config = dict(
    num_hidden_layers=15,
    head_dim=64,
    vocab_size=512,
    extras=['an embedding shortcut', 'capped logits'],
    init_std_o=0.0463,
)
Each number is 128 + 32 x the weight over its row's rms, rounded and kept within 0 to 255. Layers, rows and columns count from 0. Numbers have three digits each. The size before them is the row's rms in percent of the matrix's.

# layer 9 MLP up, 1344x224, rms 0.129, rows 362-390, columns 112-223
105:123105136104201156162154125138104081107145156166147120168134152102123117099184096116111136161171043104150102123094152147118171084138141105140193184120146080161104141083184099134138131121122131154201134111094104015132058159075142102120084118145162146088120188152165139175106151093105071147119098182118124131125161162119158114148136106101
088:105051098125112181167116161053102130119141130114115061110116175148081180109111105084146127120062113148195068166140161118099121086149139180126083110120175080137134132093109164149141109099164074108077076127115110124170133144128206151112129118163130124117127157127082051120136163114124088147176099102128131159161105144131159092175075147142
093:088133160172116110124123110087129087091091109144102139195084128151128021099131155065129170180087134116131115090157156147151108067119086126123172143141149125122153112118143125134183122124138174171172152151121107118175156123154172188110183081162113210104145117176180154109156131137123115104155092088169075077158165155156150094143122143110
106:174124107098162179134137135167107121132145088116103111107182161150116164161108115120127131216156148118105173127105157167102143146102130094168104099109117148089147154112158120169204147134110110119123129110115128076178102108130116144116113163092135165209066128134104079169121100176140081198136124127127135073085171110133139113148139112097
092:080105117079167124190081131143145127161071116094107069133208104137171123109104117162136108107133154107148182088108116110122101124160120096134081087161059132128101133171132161119118183177118154170108111088135133104170095094179189144179155126083124122116139127089111170136112136203159128126126146045141123161175099126085125170106173153160
101:139082066078105061115168163176183153099179099101125172110130133125094045152150107135123181082145113182185115085100092148108091172098130169172139174121082128164110113111154121174114159140148129117167093174164184151120108124108032100122154141109108150115127112123160136128126150166099110189175081110151127092095113071113146150075095117114
097:139117154064122044142142165203089151137169180122048125187136126155120107118175107159145167178086097122128144106126158147123183201113108151099124120081131108166150130157110156117135139128171156136149121155131105128093132133163096086124159127124125123129181180213120167172064135129125131093140176106158137079143144138092170141169125158115
096:121129101157141138100149102151118171103132131110083149121123185116152154176128099116127128148126133149132125167071162150183153039151159131141156200109107115141085119103103196138139145158127204108073127145146135106089041098161115186168120069160149130119133175155096167127134109096157118128127116120098113105098102154089207087092068162118
104:078155166116156095169156141086104124133123136188176125118098171149150087142097135140132174085139108119182161126172135108140108145153173080152075112144132103124173176156178199188119146153172121115143145170178164152138100156079122151124153106130128080137131123096151094123147135129147162128175124123110146096054126133147092169134161073143
102:110087071102112101162197138169166161114141096058176128104145139118165112134142137093097131095153154137144095067109100116168116155075122115129180087104141167159095097149173148123109150168134161137100116175138159171161169155136099134134131049140076191091119120059134140143101162143154108084126170162102160096193119115117107120092130132121
097:199108033103129114155117166098114118151129133100098182073095117100090094139105154136108104177172180201096093085182183138098156135147102137162162100141125074190109150124145149120139091179145151119126145121135105117145110168118072182130098147142108166124175155132207144123094053137170083103177143178132112084140171072063170202170128047142
102:183112166077152108129111169222147098185104153116134139122134018216096169159091144222179077134063132144138109140125109072100122143108115096178117081199151130146089156134177092139136147130104116106115123150126089131130091151086129145088091121069107139130083111083087140101130134161122123109116089094198206100074123158130138181095177126143
104:135140060116102113216147117114195162146143135103098126105134122123119189083169113068090165161142114114093119137072090118158147171081115168108084178137079147059088151111191117144058121102143151169130164119102115131157111120145119134097105118115159157139115126162036140133137065106150153101132106172099143151151124134099129128110112146123
103:141160098127060160120202062081128130135151112154074094118152118188071164110123117096072137109141139109147113110169085167119140142126123084108134210140192132145150060114135114102112156103137116124097190142089118069145103120069171107114164118103126089120073116129065166096125143096105164130147160178137121075115143069179114153077085085137
098:131182183080163117124128109103137164134088111126112144175150132130146158124053172096165158159162098089139103123149127100087116111103113075146181158179116116149078162150127114126168164181132128116127149087172127204134124124093115117192111112103059168107157158100149130128143078156193133144149137127120107160089148139081113167144105157153
109:132144152096111116136129112075103143185187108123157090159058155125120204100058089112093122105145130098119163112142146123148179090174182101150137102106108136155162120108113130138136159133164102096153176161087101093104087173097132141105135114149163166164138047073108073158122115118115168091087164173160075073116136098089067089122101092127
108:086125107096085166155142153133150136162155174112146192123128093117123159091166156177120151077143135076164128115147151158140164112110134128134152141170117139118104152146119068197139145135172151108206147123178115092107112111144109163108143162141208058160095143121179122155095170167149103152155087150145114083099100093153134115118049078144
101:090087094155135161137085131129120147107151178120120175165127101073127117140064144142142122124096195111093026118114135089151175121150143132118117169128146133146114122118106139057119125163123073157188096174152141147141161126145159154027096173137102143082195140104172131112131151109134163103094140189139156200100093120170184116181150093098
097:101153092175129146116093116134145176131105162124182104125126160087165168122115111120124135081094096157166120082134136101143060151145118122091132144107138130083111114081141150112183112132110140108118126028143152106059155149100118142139059190119085126075113079121170130144116088137116124113144188120122130151070145068112105100098111128127
093:152117096120096130112113139107087186127112100118151159143057132151136111173191087103137112160153135127141120136119152118100155146103089204125072181133124127085142070050066109152114181126064147101113124178131141147112138084116098077166105144143073168098131160090125134171123128058144128115105138160098134056132156072080116146141123094065
091:063098100104095122070127163147147136131100141145115075152107153160152166099104143138119110098102106085098114106123105080099115174140138081086145101139108129117168133101104119070139097156152150111134140109169094090165104150125155112139094170170143135131091097099119122101102120145187163112190129161135130152134055119109141154145131144110
100:157132110111104156073117102116148165091083134077159092109120054099164150129114155120111085160144133145143106157142081109130140076109146113109174152108142112085113129108175134156181123114131178159138091136165090153083173120100128153125109120165126147122093115138166119175049068109132122137191096120098130103181060140141152175155168178111
097:161127124131148150121140102184146159108165114125134105191156148114164175125126093085098106082167177081157215142082188099136103146100072157115116141076125191148137159141070137138126158079123081117145147095190140157133206117143163095160101119139079122128138142110139100165116105156117158162141178127197130136124161096158108046115115118045
100:094137131132141150118124156108081149143130138108119116048177117098140140164185098098179119142105195093126154130170144144144166171097111092142124137091096060147140134118134122130115165129097127142108136128149075154121128128115097113157079151125161134111175117131161068108108121163137169151160070060156056138193155129108086132139119109100
107:176140114129094146180169086187102210157104136151125076092156130121179153115164177105144121171116173175184157183119159172105135154138122109145104121153100101110134131156149102132195112083124113119162083128176096154113123142136116109165079185166149185117158203139131096103136073158152089131155152060113079145105126130145079177119086134112
103:156077156174117167086139142134132165140124135103076131139149094224180181183135155116185117088116112103151126096149175166130150126086172196096106182115122081140118053149177148145174113113109196138128185118094091154131129155146099094123157136107113143114095105045081117149122133177137093157150115149147110121153114176117136112159103185098
093:113080111116137112132094186113121143133173140122150120114149109107119141185139138095158076139088133157142107162124132131159102128145086120095116123103131102078161066179166179110146093141111078145139159114118128114119203188110073127142187096139180143142108092094102125126055152164116098157072124140082100137142152135090122154089051054140
098:154092136091045123112110170138108188151178099136159113105160089138173156137142094174124125154155132166140109221042147130096148128115089157083146125144185148084077106138120123116194119103139177096117098163125145150157061158126118175145134161089168143116151120182145153086100107169117114084153112123160121098107143162107155166091138139117
101:118104144190141084065056157162098131150159171137150139140108113154100161061096149155125153110130169210175128115113111154146130192101154094102121121102144074088090139153177160115127177114157113146134151117115128153097100110122118150131189185140129137150065157138089133075117173110094090213148115126118122111145119109113146168115142123108
# layer 9 MLP down (transposed), 1344x224, rms 0.0484, rows 362-390, columns 112-223
101:140079093167108125102128062131104106107139109160076129121082162185185135069125085128104150135128161126111185083065173156121079160108090126146135140138102089106122122117112094179194099145116083143131154131145144176144116118132173068106086120148157174155178085150110107111170132119169141096163138152170133136109133075103091081128125121132
095:120098190128115172104197082195144135133039134165127181099143158192141093164109135147141128082143182145125160091115144096185165156150137101146093137187101103107118200143123136125155176116180133122108112149132134188122166155153087156121113115116140128119083107114171159126161133211176161100101156163138082124089090136143141197170142098079
098:148166080163101143164145159193146089158185211164145112195121204126175142138135113160104132208144153107108080086144121146167098067159175132082100133080160111099134089137143079132152127121116128144131150110124125141079125147088181068107113177099181105133087151104193146151107104163180053111148124172100115186128084135126126145153150146121
106:120107118135110055070126089180063120120116102149133153117133140127122158161168122183177226132151117109138088114121086147141180107146186147140112156133183140162073129161101097114107089177142100158112169212110185079135126084138119237163083127147167083098111149147148124084124035175157141128100166075174133121153120138109161135089139110129
099:199218106144095133109122151142135123067122118160147128128134120152144096095104148104164118180108143188107092152100143127143180133136091085156142178111159133137092158118115138157177094087146081164107149110106160147137108176135108108083115144183147116117087110164161154168135148150045153080159118123154096105086165096162124131106122107108
100:165161143170118118106173127140140177103098115146133143080137110159134137130161098095148116137131152049089165123144162117116108138103143133101120119138124199170098143190138106135165133073207170152163140129110140064170125102152170104115160144070157130137083085122094071135099142114210155131170118152165183124143079116115136145079150100095
096:131126126101112167086140093099126072156120174159209139087084205099173145130081214144181119141150108156110102149167120124142122126163170093104181103117124128108128136110163144101122166139127145139087109211176170167092142114092164095126058094082172114174163137114153166148209061120117137137115133134168140196096135072084113148121115140155
094:110139113113091175068157133097079170166174031200101069131122093120154078122143163134158110143115115112082102164093158136080127146120094107123118154154078073152114128172132139136111140113099110129105110107210119144092077141116195073130100172145099145115148135103119125173179121166138126104070146150170174093128141136148106118144167096187
101:066106142114128123144118126157200094132176108084128122138144115107150132231103189113062144111149135141141150143096174138095099116108141217159150109151068124126076111135157121184148123088082118125088099121145114097127050162154146133127173184088070093136117164112142126102072241153147104078154169129099148074076108087064097139159090082120
101:088192140101124128093120154124099123174181135112070115133110193125126113128126181201112120074117109127092172131089192134160135113173121151103139168109118097164122112185134130119166122103132158132150074127167111199085119172215135154164101110137102145137119131096117150105092128096092113096098097156146113137158098046138145148156136140163
100:107137157144113127163126116117184148187157187123185165121151115121140178169141112052094159095173122104187117094106108105150106154115179115146126179124206092119146158099133102133143154060134119118167153137119141129094136078120141132050187066072203136135103140133134151133168154134129124162119073150152166126202099134163157079172160125145
102:102121135093131082104163150122128147091156147111146113162133125139110074143090142106064150143114107135144082169161168119084113183153131071164086138085107136062120111150053141167115135183084147158157142136095156136178130061126122181140200142089092084093179095163117181116117098121124115104110162116149070155104080128158167143190126100083
100:190126110136107084151117125113098101119104155209106144121039114108205149156100074141123118144122118128124172140173177159044136138114119128134127129085159096131107130165040111137171130154105142159146178159162121090165064123147086086106101132095081083126127123175112110138158131110113066100167130103096111143090135150112121139125113140139
103:062108075123168148125177131137150155127139102106118155109146173103168090159161136114143162104079118185085050067175099087101163115134154202156081106117116122167156116116124135144117109132125119191144137205077142161074173111160131129147130136077116123149101105121126117163149117139125113149132133110164198100125124057103162174082114103142
100:027130089139169161099128152075101157112103151171124071146130081114107144160134194173116116112107129160171121080163070170170088127130142139117104129168067105083129140080085117110168114138165157138150103138115163066113135114215109115214147104115063129155143146102131129136162139086175078132131128122130116132153137125089198118096156127121
106:105152131135109085074151106061095135102163098138129141127113152141125099117099070177192172144102109149163157125078116116110229116096158112202109168177102157103169099172164092139150176114196151180095089118025128122168141130148111119082130161141143060083136076141135125133156135143100202174117158093154132092099073129123142049096176122119
104:086187096124087128119097075159132204098116158055085139126079148097098099149109180128108101080128093107086137121149137069118101102135088183144138075161139129110184133166076139092149140173138142200109101125057063149130163112114089036152129115102113152136084126066114111130092128132138174147086152115164128133104111155141119045127140102107
103:126134162160175148138114106111171091175111176133065126124081112180125175128163108157115068136148135166153106071125137098161087167133137110087144111086103130133167172145127122109118109132153120124115180113090086137171218156099077095111121086170140154153134144135149130110201148150159131162179111114097148203153096165116127137106129122155
098:137168119127166117122135115087164133112202135102072091093135123137112170139107081176169065171168146099192177144069131141156112068134129067084134149146199162107161168051122145178135125126128129101119116098071113124166107105128174190125165126124143156128180135166110154079132119111136112122167162184102166216136162136062122145110084144109
095:130135121166129184117139092129148185166150099172125138144168082119127162104086130163182103099092143143121125106167089130143139170143210166091120121105104108110083132099098117106160091119147137075119092135067139053089111137123166133120134128091157099106174112160107135101185088162120140166158099083117130091205163139189096175125141139131
094:163147180076138111154111135102112121237093137117103216137195110138122124132093088157092183157148129171162106143126082153071036094147118124215151126151105128110117148103175093170159107175123125093124115125124164154106104080045120114119135141175116094200160143108118157159118123138145074137065119120123138165121190106159080107059165103127
097:097198183114152137183064099116166116132174177105119128133134101077069142152102121145139150078222100097143155154169120112124132143100183098176168103151072156139143094089124081163145102087146091156135117119116137093143114138123129132123097132167171160124111102090128153138098155185071183149132141099142079106143172049124126132171140145167
100:146156102124079125077114123102120155131121162195118142148124129093090076148143101137135084139138055146153098123156136122087129111148112096159075137122119089142160150163095066107087147161149106130163121121152160074140091113108171127150091104160090156076172176110135170079175124234131150102110077087124149156141084216168165159109111131143
099:127103154184092144163098087122105094102132082149109117137135203135172078159126093105103162088138131137121111162129100125140098099163070153180101130154144154092179132087107131104119112160148097140139127121093076145046081128097146103188135135128129138181171067092063138154137126096135100138164156153150121077137174139127139146113125174165
102:157122084198074070196168158120080125173161103135155164166054092155098128127134138126161116115127047190113158102101136166121157127092183125116169133095046137154109158135074084135091116155129115179083134137132096121127134129113146123135157129099117090142113121117142098153144172070155138152091120170108125091173172135176074127184150145130
102:072083118083134116177137062119128062139157180166229095133116146147166127104092131164081162140149168137086161183153153095146125103154105146128161073133116123135138162126127071081117119164136150156075153099145130172102154104141134080155071088145100121145142139114100103183121147147073139112168134099128145183166125139127158078179150135152
103:157154153085110148156128121115153166211107172070142110154048171108112112106104146118184118153151103103119094114147107100117169112079135143083111069110160124108172108106117141084118188069169176104111148150119143128135121077179194080135126174090168128108197173125086144148151183125139131123146096171165136105163122126113133132177151076112
092:126143165147127122156124139116192087173153125154155151103094177182146120107150200125106112085129162164133139118164096170190144105136126135124133147117123078153119081082076151122163164092156100079136114103129085165127151145077179165166183119148194064106094133159167145163138166107113129122075124084096141068174128119129156105142093180061
097:136102147131123162111119118129173124118119109215103130110090127059101071105158169152120121022090102174078100182164129091119100091187142092076169161120091086076136129163104085094179110145148160125118072119122172132129140082110048108076091130121134105081150126107172116076114092117132055144135156167140177120154175107185142125131144179182